Each number is 128 + 24 x the weight over its row's rms, rounded and kept within 0 to 255. Layers, rows and columns count from 0. The size above them is the row's rms in percent of the matrix's.

# layer 6 attention key, 192x192, rms 0.157, rows 161-191, columns 96-127
size [ 77  77  84  82  82  84  90  87  76  82  85  80  86  86  79  81  78  81  74  81  86  79  79  81  74  83  80  85  87  79  78]
[[160 143 137 119  85  86 123 135  97 134 125  97 185 136 139 135 123  95 149 105 138 139 126 147 113 107 108  96 130 116 125 127]
 [209 158  93 145 125 122 155 121 106  92 109 154 160 122 116 115 182 137 155 101 149 158  91 130 131 138 131 110 135 127 118 120]
 [113 139 162 145 117 154 133  97  96 113 129  98 120 191  91 135 110 130 129 100 145 111 136 139  95 132 169 125 148 128 104 118]
 [104  96 121 117 167 126 128 156 120 110 157 146  84 136 149 120 141 151 164 119  93 114 129  70 160 110 123 131 103 105 127 116]
 [106 181 146 132 124 150 126  90 135 105 148 159 114 163 193 130 180 115  76 130 125 115 116 113 156  93 149 175 125 126  53  86]
 [123 167 111 149 135  70 125 160 131 132 128 116  92 137 132 130 147 138 122 153 109 106 131 142  87  95 130  84 115 123 129  98]
 [105 105 127 107 121 115 118 142  80 191  80 118 127 115 119 153  97 142 130 138 111 151 110  96 156 135 138 111 136 104 152 147]
 [107 117  87 140 117 170 115 125 113  96 161 119 113 113 154 115 100  99 160 142 110 136 137 126 151 147  94 149 146  91 105 159]
 [ 99 109 144 135 126 142 138 157 140 121 107 150  90 122 145 122 126 117 129  82 109 117 151 158 171 109 128 136 137 147 105 125]
 [114 152  95 138 156 111 130  96  94 151 125 153 159 130 159 165 101 133  89 135 131 155 155 129  95 105 170 110 154 108 114 107]
 [100 187 119 126  97 151 114 131 157 146 144  87 114 126 103 123 165 124 109 137 127 133 163  84 142 114 175  81 138 127  61 147]
 [133 184 138  84 127 132 106 113 128 121  84 134 132 171  86 162 143 128 138 128 147 113 143 141 149 130 157  86 123 119 108 138]
 [104  99 118 135 123 173 119 141 165 135 110 119 204 140 168 168 125 125  93 117 147 120 139 135 133 147 149 109 164  92 145  87]
 [118 122  99 117 130 130  89 137  84 128 115 117 181 145 220 139 151 120 155 106 149 141  87 131 132 137 145 119  91 165 162 125]
 [ 84  67 153 106 114 135  95  93 192 157 155 154 112 103 136 121 108 148 111 130  73 123 108 104 149 128 129 146 115 176 128  93]
 [145 118 132 148 130 142  85 152 105 180 134 124 134 103 129 195 156 114 147 115 149 168 125 103  39 126  95 125 139 111 108 103]
 [128  99 123 120 176 177  98 112 132 159 143 140 178 152 126 101  92 181 117 132 100 179 119  69 155 106 135 140 145 144 134 138]
 [154  69 131 114 104 132  93 155 116 107 150 104 136 151  98 129 167 106  73 136 169 129 119 126  74 133 150 110 172 112 137 141]
 [162 109 119  82 142 102 141 112 104 144 105 115 145 162 124 118 213 139 100 101 123 104 119 132 180  96 111 113  99 131 149 127]
 [124 108 146 148 143 123 119 191  87 155  75  84 113  95 141 137 138 130 143 166 134 135  90 150 162 134 154 159 102 128 181 139]
 [126  93 141 124 145 104 138  98  96 130 152 165 118 104 140 116 127 140 128 136 141 156  79 103 102 124 129 149 147 101  87 106]
 [122 149 130 139 139 105 130 113  92 117 124 134 116 173 124 145 103 133 162 175 117 135 114  96 114 143 118 157 135 133 149 170]
 [117 145 133 147 115 146 186 122 137 121 150 110 116 161 145 146 120 110  98  90 112 115 161 113  51 151 121 102 146 130 123  80]
 [ 96  88 150 148  88  89  93 101 151 107 171 116 115 116  75 136 116 146 122 172 102 153 127 132  81 129 126 127 125 144 123 133]
 [115 122 126  96 140 111  96 112 170 151 149 142 116 146 149 124 156  89 128 152 114 136 105 131 104 159 130 128  91  84 112 131]
 [122 128 161 135  92 143 119 127 122 122 153  57 127 125  89 143 137 126 135 128 128 111  92 101 182 105 117 125 127  87 170 131]
 [105 139 145 106 101  84 120 155 100  66 110 149 148 159 147 131 117 113 120 118 132 124 143 157 121 144 125  79 122 107 131 105]
 [109 120  79 155 117 136 128 145 136 126 143 110  94 104 129 133 120 148 156 123 129 114 105 144  48 144 171 129 127 119 106  83]
 [143 144 154 140 130 137 135 177  96 105  90 146 127 102  97 159  95 140 172 102 122  95 129 124 109 115 119 144  79 116 121 117]
 [152 209 145  95 119 108 165 144 157 126 101 134 108 131 118 150 105 119 117 108 136 150 130 101  81 171 139 112 121  93 147 149]
 [134 161 110  93 149 138 164 146 125 118 126 124 142 107 111 115 113 143 184 181 136 128 145 114 201 111 103 103 133 165 147 127]]
# layer 6 attention query, 192x192, rms 0.172, rows 162-191, columns 96-127
size [ 75  87  85  79  84  96  80  79  83  83  84  83  80  77  88  75  73  84  76  89  70  89  84  69  76  88  86  79  91  86]
[[ 74 135  89 108  70  96  46 158 125 113 132 106 138 183 124  83 125 163 126 161 134 110 134 122  94 137 130 101 121 119 153 154]
 [154  89 119 129 112 105 125 115 157 162 117 155 131 110 142 138 114 101 117 138 107 157  81 197 118  93 118 112 111 118 138 113]
 [160 140 119 137 101 136 140  77  71 151 164 128 117 149 152  62 131 134 104 107  95 136 137 112 149 129 128 130 150 150 108 139]
 [162 159 105 151 119 121 182 104 115 119 156 126 134 111 102 141 113  90 135 103 126 128  97 117 128 154 133 144 142  80 107 129]
 [165 131 123 116 100 122 137 136 165 139 126 140 127 125 139 157 114 106 134 164 145 112 152 107 101 125 156 116 128  90 130 140]
 [164 121 130 142 116 187 117  79 187 128 124 112 116 157 120 103 110 136 140  83 118 136 173 151 129 147 141 126 126 122 123 118]
 [139 122  99  79  91  98 119 119 109 134 145 134 109 113 106 114 151 137 102 109 127 101 172 105 123 119 125 108 113 149 133 110]
 [132 147  96 132 134 133 160 100  67 131 190 106 103 189 124 153 132 167 101 109 108 135 123 102 124 160  91 142 105 167  95 116]
 [156 109 154 104  98 147 134  99 153 109 192 156  93 120  96 140 109 120 126  81 109 132 140 122 126 153 133 120 130 168 109 135]
 [129 137 117 115 102 116 164 117 154 154 105 147 133  97  96 148  71 121 133 125 141 103 134 153 126 138 116 152 130 111 150 115]
 [128 145 124 110 115 131 148 148 123 136 169 148 141  70 153 176  85 122 163 161  93 154 119 159 121 136 151 107 160 161  74 143]
 [168 118 152 130 133 111 101 182 110 102 144 138 137 106 107 130 116 126 129 101 141 104 152 111 117 114 114 141 102 111 122 134]
 [128 132 152 117  78 147 101 104 120 142 108 182 110 100 109  85 131 118  68 130 132 135 151  95 138 132 149 143 115 145 171 151]
 [145 165 102 134 118 190 168 138 116  94 128 110 126 133 105 122 105 207 139 109 121 181 135 112 133 131  63  97  75 108 128 160]
 [117  91 109 148 122 125 113 109 113 110 140 103  75 110 146  89 147 128 163 138 124  65  97  87 152 109 101 147 128  85 152 138]
 [112 138 109 103  88 118 166  56 113 105  82 120  92 145 113 124 116 146 149 172 105 115 109 136 123 116 135 135 122  75 129 106]
 [114 119 116 130 122 154 100 153 174 151 126 108 115 105  81 153 110 134 117 143 105 123 112 133 144 127 103 143  84 112 156 146]
 [109 145 121 131 138 145 106 160 133 101 142 127 124  83 100 118  96 124 144 173 118 180 170 140 129 149 121 173 153 153 182 170]
 [139 159 108 114 161 182 123 114 133 102 139 176  92 118 166 144 102  93 117 107 148  92 185 132 139 123 149 140 100 172 125 115]
 [113 120 126 138 147 178 125 121 154 103 139 131 138 126 139 102 180  84 120 110 152 135 159  81 133 108 131 114 107 128 146 162]
 [ 85 152 127 131 117 161 135 114 157 145 127 183 148 140 118 119 161 126 153 109 145 118 154 137 133 130 168 115 140 112 109 175]
 [ 89 129 126 128 138 106 150  99 115 130 165 130 149 120 116 100 126  99  97 111 120 181  83 152 136 156 142 139  67  99  90 137]
 [181 125 111 111 136 179 122 151 131 136  84 121 156 119 145 106 118 140 185  93 103 122 140 152 138 109 132 139  93 113 135 115]
 [126 115  97 110  91 113 120 166  90 121 162 120 158 137 156 145 100 144 125 112 134 151 105  99 157 124 131 122  98 126 122 121]
 [131 115 152 127 193 168 143 103 107 157 115 143  79 124 109 141 140 121  82  86  92 195 158 104 116 132 134  91 121 132  96 133]
 [157 112 104 154 120 142 121 129 177 119 140 126  92 107 177 168 170 131 128 156 118 129 115 147  98  59 131 148 127 162 117 111]
 [183 115 142 140 118 127 127 133 155 135 141 102 166 121 107 164  92 196 109 135  88 104 128 148 137 104  92  87 132 125 144 116]
 [121 110 136 122 150 103  78 131 156 127 115 133 129 136 199 119  93 112 147 105 178 169 112 135 118  96 125 134 178 138 118 121]
 [ 80  93 127 137 102  95  82 152 131 129 169 150 123  79 136 119 129 127 111 102 132 110 131 120 109 140 111  94 196 141 116 160]
 [146 133 132 136 134  93 116 126 155 150  99 124 138  81 179 122 149 125 130 131 134 106 127 118 117 146 127 133 162 112 151 163]]
# layer 6 attention value, 192x192, rms 0.207, rows 128-191, columns 96-127
size [116  89  97 122 107 109  91 115 101 105 111 110  99 108 114 108 112 112 114 106  92 112 109 112 114  94 118 100 111  94  93  99  98 110 113 113 113 102 104  99  94  96 118 116 101 112 102 104  94  98 116  95  89  98  98 103  87 115  89 120  92  95 103 106]
[[135 131 123 144 134 135 125  77  98 119 155 155 118 168 146 152 150 116 139 144 125 100 117  94 125 128 134 142 121 131 126 131]
 [ 97 141 172 152 109 163 140  93 133 132 137 105 118 124 151  44 133 130 194 140 112 131 150 117 102 113 123 151 136 190 117 101]
 [130 130 130 131 108 107 100 178 126 137 121 113  97 107 155 103 112 116 136 142 100 138  99 112 136 110 127 153 159  95 143 116]
 [129 130 130 109 116 144 103 130 148 178 132 150 117 124 146 129 132 120 150 142 106 119 131  95 125 126 141 101 142 117 150 155]
 [126 127 105 139 117  97 150 116 119 150 117 119 137 121  94 139 122 135 116 129 125 112 127 114 139 149  70 149 101 113 103 176]
 [119 136  71 101 109 104 147 161 117 125 126 131  85 138 146 156 124 155 111 125 120 140 115 106 129 121 145 113 126  49 117 109]
 [136 135 143  76 144 127 148 105 122 100 139 104 137 186 136 153 152 106 109 104 108 129 156 176 122 119 141  99 178  89 143 140]
 [ 90 126 127  97 107 162 134 164 138 104 123 141 121 130  70 112 123 118 141 125 130 140 142 161 138 152 116 118 145  85 106  93]
 [110 130 101 114 112 158 184 117 117  70 112 133 105 124 145  98 142 105 149 114 170 134 123 126 134  67 120 101 158 138 130 113]
 [120 133 123 178 121 105 117 136 124  95 126  83 118 114 137 118 122 123 152 138 126 137 131 172 123  70 127 144 132 156 115 175]
 [125 131 144 143 100 165 163  85 135 163 112  97 187 115 149 110 123 125 182 124  91 107 145 151 117 152 118 129 152 185  86  93]
 [159 146 136  81 116  68 142 143 132 153 130 114 143 100  88 141 102 129 124 142  80 122 161 171 117 156 179 105 113 100 162 120]
 [147 131 104 116 140 132 110 137 112 125 155 150 132 107 105  89  88 134  88 113 134 112 170 182 110 155 119  87 159 149 119 111]
 [153 125 137 148 160 116  80 125 124 110 131 113  91 115 116 120 146 108 120 112 160 162 126 104 130  80 151 104 120 118 130 146]
 [152 119 108 110 121 139 118 131 152  76 166 171 118 132 106 114  89 138  90 121 101 147 137 166 150 104 182 119 115 116 116 149]
 [152 132 142  90 142 148  82  93 105  68 129 127  92 108 119 119 169 117 164 131  93 141 114  88 113  90  95 109 120 156 132 144]
 [166 115 114 143 136 136 121 157 130 105 141 138 128 146 182 137  94 116 118 145  69 136 113 156 121 122 191 113 107 152 159 117]
 [119 123 126 112 166 142 106  99 128 104 105 117 128  94 150 115 123 141 173 140 124 136 126 125 104 171 129 149 144 146 182 135]
 [164 131 136 132 120 117 121 146 126 143 113 120  97  98 118 123 160 134 141 100 148 135 139 127 142 109 102 102  98 129 159 153]
 [151 117  79 168 149  88  75 126 114  98 153 121 131 154  98 122  96 108 122 133 159 166 137 108 136 170 133 136 121 122 137 121]
 [120 146 150 127 128 168  95 111 121 141 141 144 157 150 124 111 104  81 133 122 104 128 140 145 128 136 102 114 141 177 134 116]
 [107 119 139  96 145 134 140  85 105 143  96 146 163 115 141 119 153 125 158 134 115 137  94  54 115  83 166 115 114 167 183 135]
 [129 127 116 134 129 155 150 126 116 100 122 147 135 123 136 187 125 105 134 166 110 116 136 113 132 179  77 128 146 129 109 104]
 [127 119 120 149 127 137 156 123 116  95 140 137 148 112 132 150 113 162 139 119 125 139 128 144 138 136 135 150 116 135 134 123]
 [157 127 153 124 117 131 123 124 134 181 135 103 130 139 104 117 145 107 133 136  59 154 119 154 128 152 149 163 140  57 127 124]
 [128 127 136 141 167  85 102 190 131 149 115 103 127 124 125 119 133 143 112 127 136 105 126 165 139 148 104 112 141 120  92 117]
 [145 136 126 134 132  58 127 113 127 131 119 136 165 104 111 114 137 144 110 113 114 108 127 133 124 168 153 124 121 138 100 149]
 [111 128 150 144 146 100  94 122 125 146 142 104 141 150 148 110 152  90 128 138 132 147 139 166 134 157 105 167  99 151 134 138]
 [118 129 139 102 140 116  93 174 123 114 151 138 126  80 138 155 173  74  98 129 110 124 148 110 119 128 128 136 103 142 155 141]
 [144 123 151 140 142 184  87 144 140  82  99 141 127 169 110 137 116 119 150 100 134 112 144 142 129  75 142 149 112 153 145 139]
 [ 97 114 126 111 143 133 132 139 113 120 129 118 127 122 136 127  90 142 119 146 118  92 114 194 131 142  96 136 103 168 100 135]
 [106 141  95  98  96 158 138 147 108 107 142 114 110 152 104 122 116 127 113 109 177 126 138 130 137 127 146  85 180 107 139 116]
 [141 124 103  91 181 178 127 172 105 114 125 151 152 139 157 121 143 129 141 149  85 111  94 114 123 111 135 129 133  92 141 115]
 [161 125 151 139 171 136  98 135 120 113 127 183 138 153 115  97  84 139 126 144 177 143 147 184 106 116  44 140 118 148 145 133]
 [134 141 103  91 101 144 145 143  83 137 120  99  90 104 185 125 151 124 143 140 127 146 132 120 127 137 121 133 142 161 142 121]
 [117 125  97 135 170  83 140 130 104 156 122 116 120 142 137 116 141 112 161 132  95 144 100 187 115 134 114 143 138 141 145 128]
 [101 129 115 164 132 112 144 134 116 150 124 130 113 128 128 121 104 174 125 152 162 135 136 190 125 157 123 110 115 114 104 115]
 [130 144 148 169 110 140  79 130 145 201 118 126 135 124 135  91  86 163 140 125  98 129 151 156 115 192 120 162 118 139  83 144]
 [ 83 139 155 133 121 178  89 136 111  99 126  99 116  82 102 125 124 165  90 113 149 161 117 136 130 132 168 122 115  97 187 130]
 [114 136 124 133 173 128 152  87 123 127 125 143 148 106 129 123 140  96 141 127 144 144  88  80 130 121 108 145  89 159 144 133]
 [127 122 124 157 101 110 210 165 176 113 118 130 131 119 138 155 117 148 142 109 115 113 116 140 130 166 113 118  96 102 133 131]
 [ 89 130 118  60 106  92 155 181 128 163 126  85 144 150 124 111  81 140 144 131 125 130 111 134 118  81 117 103 115 128 117 125]
 [116 118 118  81 121 131 128 171 146 124 118 151 107 108 103 115 152 120 112 140 141 124 130 119 126  87 154 102 117 109 112 130]
 [118 133 126 106 159 153 183 138 128 103 161 168 103 111  72 148 107 119  98 146 139 118 114 107 133  77 111 106 131  92 133 104]
 [103 135 121 114 148  94 129 112 137 115 129 119 112 117 111 143 149 109 132  92 130 144 109 142 106 146  98 100 106  96 138 147]
 [118 125 134 121 160 132 181 186 157 153 146 145 171 116  86 129 130 136 103  91 137 118 102 134 135 200 105 123 122  84 118 106]
 [117 147 114 161 181 119  63 107 113 135 151  94 168 148 145 120 135 135 130 134 151 136 111 121 127  81 125 118  89 155 160 137]
 [106 139 164 137 145 121 115 121 144 175 136 138 152 122  96 152 120 129 179 147 114 134  99 117 139 124  95 149 161 135 134 151]
 [103 148 129 123 125 101 101 114 117 150 143 114 109 101 125 121 145 149 114 101 144 101 162 112 134 123 178 134 143 107 125 114]
 [129 127  97 110  94 141 126 128 132  89 130 140 130 114 143 116 111 149 120 132 117 138 144 120 118  89 222  89 129 158 166 148]
 [122 133 173 137 144 142 128 115 145 135 126 135 173  66 114 153 133 141 128 108  46  67 133 110 144 141 130 150 157 126  91 129]
 [117 120 162 113  78 151 168 135 123 162  99 130 127 183 100 120 127  84 164 145 129 109 116 118 138 130 132 138 154 113 137 121]
 [142 139 120 156 137  96 154 113 120 166 113  76 143 147 126 167 157 106 146 127  88  60 135 161 128 161 149 149 132  48 130 162]
 [153 111 131  94 138 117 103 147 134 131 128 107 141 158 146 173 117  74 118 139  98 127 146 132 116 132 120 128 108  91 174 155]
 [153 128  90 126 115 120 130 153 121  82 160  79 103 105 166 151 173 126 164 133  91 137 136 137 125 166 128 134 138 104 140 130]
 [160 126 121  93 145 127 141 112 154 143 123 135 148 104 147 155 135  99 135 129  75 123 149 124 124 160 117 137 130  93  80 134]
 [164 135  96 123 102  82 202 107  77 173  97 118  98 105 109 146 103 123 117 135 135 130 128 101 132 147  81 146 108 142 118 142]
 [116 125 124 152  77 132 156 119 115 105 168 145 140 100 121 124 116 202 103 108 108 116 140 121 125 211 119 139 133 119  83 131]
 [125 127 118 112 145 110  94 129 128  71 100 128 136 135 108 119 215 123 152  86 126 124 149 155 130 133 129 139 162 139 156 134]
 [163 132 130 153 129 105 162 113 139 102 132 171 119 124 145 136  62 122 103 128 161 127 126 102 135 164  97 155 120 172 114 106]
 [116 135 123 117 107 123  88  94 144 146 130 104  95 121 143 138 134  89  83 152 163 135 134 122 118 118 134 128 134 105  98 143]
 [146 137  99 141 112 107 136 106 133 128 128 100 161 101 114 164 110 141 128 192  68  83 138  86 128 147 144 159 169 133  98 107]
 [112 156 136 141 126 115 167 134 135 177 140 118 131 110 113 157 108 155 142 152 121 117 116 115 123 108 136 139 123 145 144 152]
 [115 130  84  93 137 106 103 131 148 169 123 122 118 139 159 116  78 139 116 115 120 126 152 149 136 124 130 147 112 127  76 139]]
# layer 6 attention output (transposed), 192x192, rms 0.174, rows 128-191, columns 96-127
size [113  86  98 128  97 107  89 112  95 107 117  99 100 109 106 106 117 103 106 110 103 107 104 103 117  89 130  99 115  94 105  97  90 107 113 104 117 113  99 106  97  98 110 112  88 103 102  97 105  96 112 107 102 103  96 104  86 122  94 116 104  97 113 108]
[[121  91 135 140 152 124 118 166 124 141 117 116 107  78 122 133  95 150 149  60 137 137 160 108 128 127  81 128 156 146 161 147]
 [139 136 119  87 125  81 142 110 157 115  94 127 145 115 157 180 153 130 126  83 136 141  80 137 133  94 150 119 119 105 110 166]
 [128 128 126 115 155 162 138  62 140 130 113 174 121 129 114 135 139 110 130 134 144 131 106 171 137 151 138 116  98 108 108 140]
 [113 136 141 132 123 122 134 123 130 160 134  96 152 109 163 111 135 138 123 134 171 143 113 143 127 129 100 132 129 132 150  82]
 [132 151 122 147 134 156 121 164 108 157 138 139 155 137 159  92  95 125 134 159 132 130 106 146 116  97 135 106  96  93 162  68]
 [148 132 126 160 158 112 117 137 127  95  99  87 159 131 131 128 170 130 166 150 115 132 129 128 142 113  82 173 158 169 102 123]
 [123 127  96 155 126 122 134 131 125 120 139 158 106  89 116  71 110 135 111 185 118 158  84 133 116 167  95 158 161 174  99 144]
 [148 127 137 154 127 144 117 135 154 161 103 115 113 130 159 119  80 149 143  95 139 124 107 115 121 147 149 151 125 159 117 125]
 [154 149  87 159 154  99 109 142 102 169 152 124 139  97 146 107 114 112 109 160 130 112 110 150 135 175 150 121 141  89 103 125]
 [128 132 106 132  49 117 134 121 123 124 139 180 129 133 115 136 133 166 138 157 125 112 117 120 116 159 173 121 135 106 137 149]
 [132  97 156 124 111 108  96 130 125 143 150 155 127 157 113 179 138 123 113 129 148 170 119  91 147  98 171 124 127 105 157 184]
 [122  96 108 145 146 152 133  75 109 125 141 170 108 116 143  85 131 153 152 133 120 153 109 105 108 132  91 139  99 173 116 127]
 [ 97 110 157 145 107 112 110  95 124 128 123 115 125 175 104 168 185 122 123 142 110 143  70 104 108  98 147 168 138 129 131 158]
 [120 150 138 137 147 165 153 110 180 145 148 140 141 124 107 158 114 130  93 155 126  69 116 153 149 159 102 132 116 132 158  71]
 [120 103 165 113 105 128 111 112  99 123 136 105 128 133 162 142 160 117 117 135 132 129  94 137 119 132  93 148 149 147 135 125]
 [122 125 106 159  84 151 115 154 135 139 139 127 181 131 130 145 127 183 101 106  97 104 142 187 121 131 189 149 128 128 129 101]
 [122 144 104  72 132 143 135 108 108 146 145 123 102  96  96 149 173 123 150 132 144 111 165 135 130 136 118 121 110 130  92 134]
 [128 121 132 143 111  93 127 117 175 128 129 139 131 151 113 107 120 115  76 131 114 150  82 158 124 125 142  99  81  97  90 134]
 [107 150 138 119 127 166 135 125 103 136 172 148 112 118 139 100 114 154 116 158  69 101 150 123 124 141 146 134  99 115 147 105]
 [ 94 135 106 112 110 143 123 126 159  96 118 149 117  99 101 121 120  91 124 135  92  79 154 136 122 119 117 136 111  99 117 164]
 [153  91 118 109 129 114 157 118 116 102  92 102 178 137 110 162 133 142 112 114 144 112 115 158 113 128 183 126 117 109 132 143]
 [121 129 114 186 123 126  91 188 106 114 122 105 130  87 147 139  81 141 103 110 114 119 171 150 113 146 101 122 128 114 128 170]
 [106 120 124 102 160 122  96 158 145 167  92 112 138 107  99  79 110 124 126  71 109 139 128 113 127 140 157 121  92 140 158 140]
 [127 119 161 125 140 110 117 155 115 128 136 124 136 123 127 108 126  82 122  79 108  93 134 111 153 129 129 117  96 114 109 138]
 [118 133 111 142 159 125 133  97  97 106 137 159 115 113 156 126  87 136 119 121 115 102 114  80 125  88  83 135 146 167 115 139]
 [139  95 115 112  79 138 151  64 113 128 125 169 167 153 144 164 129 133 127 151 136 155 129  54 128 124 141 153 141 164 170 134]
 [109 125 153 119 109 161 119 155 112 112 151 140 121 146 169 162 105 149 137 140  98 135 110 134 111  84 117 123  96 122 144 120]
 [141 122 168 133 101 180 162 120 162  96 144 128 126 124 108 134 101 135 124  82 128 120 142  99 113 178 106  98 115 114  96 120]
 [140 116 120 116  83 144 128  88 145 158 124 112 122 118  87 123 116 148 170 168 123 145 130 180 107 177 114 109 121 129 158 130]
 [135 132 172 111 131 113 141 152  91 135 129 111 119  99 135 132 107 120 113 156 166 118 122 126 114 151 103 141 131 116 165  92]
 [118 137 151 126 104 184 130 139 104 171 148 166 126 141 150 121 127 102 119 114 136 165 146  95 132 132 176 125  96  96 136 120]
 [131 102 105 185 172 117 122  83 130 157 141 161 138 113 122  85 132 113 121 168 121 118 125 100  93 121  52  96 152 123 138 109]
 [143 138 138 171 104 121 119 126 110 154 117  86 145 134 126 152 131 150 112 107 134 132 101 145 154 171 101 122 162 120  91 165]
 [133 113 156  85 130 138 122 108 137 127 168 113 104 111 117 130 144  90  98 127 138 103 115  89 136 144 173 108 148 122 107 143]
 [127 141  87 179 124 141  94 144 160 141 127 108 150 124  44 133 126 144 123 121 105 125 154 146 145 132 152 125 105 110 150 103]
 [116 100 148 117 121 168 127 111 135  86 121 153  88 132 114 140 125 106 114 104 104 126 111  94 152 125 124 116 152 123 130 165]
 [110 120 142  91 104 132 116 118 124 127 113 183 165 138 157 118 140  79 147 101 139 125 142 112 138 117 161 137 137 154 127 110]
 [128 123 170 112 115 109 178  87 108  94 109 125 159 149 127 147 162 103 132  98 165 141 112 125 120 100 185 130  90 126 153 123]
 [148  90 122  98 149 121 139  76 148 145 162 142 113 150 111 149  95 127 111 134 124  98 132 126 130 133 104  87 127 132  93 163]
 [128 109 155 122 109 131 116 162 165 121 120 112  97 111 135 141 100 123 115 141 127 107 147 165 129 164 116 125 145 107 149 159]
 [150 158  85  88 183 108  78 152  88 141 142 115  70 138 113 132 137 125 135 136 119 134 135 104 130 122 135 134 143 123 131 121]
 [137 159 148 186 127 196 136 114 105 137 178 135 131 131 135 108 144 115 108 183 100 113  70 144 143 162 131 153 142 103  91 122]
 [129 159  99 189  77 139 113 110  79 125 126  86 135 163 109 151 111 161 131 129  91 146 133 167 124 139 132 158 141 150 127 125]
 [116 141  98 192 120 127  70 183 131 154 113  66 147 126 162 141 114 172 149 131 111 127 129 148 128 142  96 170 140 152 143 118]
 [114  97 117 132  94 146 139 141 157 135 113 155 109 128 167 114 128 150 149 130 119 155 135 122 140 163 134 130 140 139 155 108]
 [152 128 148 121 129 112 132 106  99 141 130  89 103 157 145 134 106 117 128 144 133 122 163 115 144  99 128 154 139 151 142 161]
 [138 134 141 118  98 118 166 136 104  93 131 117 136  93 116 124 129 152 145 135 104 100 145 115 109 165 139 120 112 128  92 108]
 [136 129 159 132 101 117  80 153 165 119 110 120 110 159 109 110 136 152 117 122 144 156 127 119 134 145 135 141 113 125 148 110]
 [ 97 116 120 201 136 134 101 117  97 133 117 162 147 140  83 115  95 179 157 138 124 138 131 125 115 142  84 124 114 141 162 147]
 [141 134 134 178 159 126 102 126  95 148 159 106 107 130 143 141 134 137 104 123 154 128 125 140 122 132  91 131 119 130 101 120]
 [110 112 121 127 156  83 118 154  76 106 116 173 102 181 143 101 131 126 124 135 132 174  99 100 128 135 149 166 116 104 142 118]
 [129 129  71 172 142 147 149 116 150 145 121 136 149 106 153 115 123 149 117 123 130 130 123 149 126  96 134 109 166  90 119  69]
 [ 87 113 107 129 138 137 156 114  98 114 132 193 129 140 145 115 115 153 142 182 118 144  93  83 139 105  86 117 103 162 113  90]
 [119 142 144 156 115 134 156 115  99 120  98 131 117 136  85  60 131 172 131 125 108 124  99 100 150 126 108 137 139 128 131 100]
 [110 138 122 114 142 133 112 109 152 167 130 139 157 129 111 122 118 153 101 128 113 124 131 105 104 131  65  88 114 140 151  96]
 [137 144 113 134 109 149 116 135 119 126 115  88 123 158 139  93 112 147 134  95 122 161  94 135 129  92 123 147 139 157 154 131]
 [145 122 146 137 152 133 103 128 155 115 130 121 108 137 122 116 171 114 126 156 146 137  99 157 120 118 207 159 115 129 134  94]
 [135 134 105  91 165  94 114 128 102 168 129 156 125 132 168 105 125  77 135 114 127 129 117 122 138  38 159 130 148 131 156 166]
 [132 164 172 138 108 138 140 151 113 124 170 116 145 186 151 129 100 165 117 145 104 157  84 147 128 109 113 130 100 129 120  99]
 [144 135 131  97 150 123 130 179 184 114  97 109 117 124 103 152 195 116 111  76 114 137 143 142 133 100 144 134 139 125 156 163]
 [141 136 116 136 127 149 176 129 154 119 136 117 129 110 145  90 131 142 128 153 103 102 174 150 125 119 125 117 106 150 153 128]
 [124  60 121 104 159 148 111 118 115 183 132 171 107 107 114  86 144 115 147  77 134 182 140 146 124 128  98 114  99 132 125 132]
 [118 116 153 119 154 148 141 115  82 141 134 152 136  97 107 102 135  73 132 156 129 150 135 119 140 148 106 127 116 125 139 118]
 [124 119 167 107  84 150 114 110  82 111 112 132 179 130  80 159 134  81 145 130 161 144 154 147 140 138 110 162 133 157 145 141]]
# layer 6 MLP gate, 384x192, rms 0.226, rows 0-3, columns 96-127
size [ 95 107 105  96]
[[168 108 119 121 135 171 150 156 168  82 145 150 161 102  91 146 131 115 109 118 119 125 129 139 143 107 151 140 132 105 142 112]
 [137 115  92 148 130 133 157  45 110 137 108 114 136 120 139 157 115 146 111 128 132  85 102 133 129 130 188  98 125 145 127 137]
 [ 96 160 133 125 131 169 157 146  98 135 104 139 128 164 149  96 128 111 145 129 101 153 109 169 122 135  98 184 159 102 148 120]
 [130 122  97 129  81 159 128 136 118 117 140 154 150 141 139 152 144 129 106 135  99 154 138 131 156  69 115 132 122 156 149 161]]
# layer 6 MLP up, 384x192, rms 0.22, rows 0-3, columns 96-127
size [101  97 107  98]
[[132  94 155 153 150 130 143 131 131 121 102 105 172 140 155 108 138 127 125 118 160 109 144 127 155 157 123 139 121 149 170 128]
 [128  56 156  93 138  92 137 126 116 106 144 101 161 124 141 112 114 125 133 109 163 161 142 160 143  90 174 108 127 105 118 148]
 [156 146 129 102 152 145 150 148 155 110 105 137 120 146 114 105 146 146 111 134  83 123 109 129 137 116 105 118 126 136 113 148]
 [126 152 121 121 150  95 130 155 142 123 124 125  96  80  93 128 135 132 153 100 112 112 108 176 137 161  86  58 171 130 104 164]]
# layer 6 MLP down (transposed), 384x192, rms 0.145, rows 0-2, columns 96-127
size [103 103 105]
[[124  86  82 129 104 126 147 157 144 110 121 135 121 113 141 123 140 121  99 152  94 154  98 114 143 138 233 129 152  79 145 149]
 [103 158  40 106 114  83 147 166 131 135 143 127 116  52 104 163 111  87 113 121  93 144 110 141 129 122 152  92 137 148 113 148]
 [139 148 101 125 147 150 134 127 159 133 127 111 182 174 138 154 141 149 118 102 133  82 124 134 123 173 123 129 138 156 148 108]]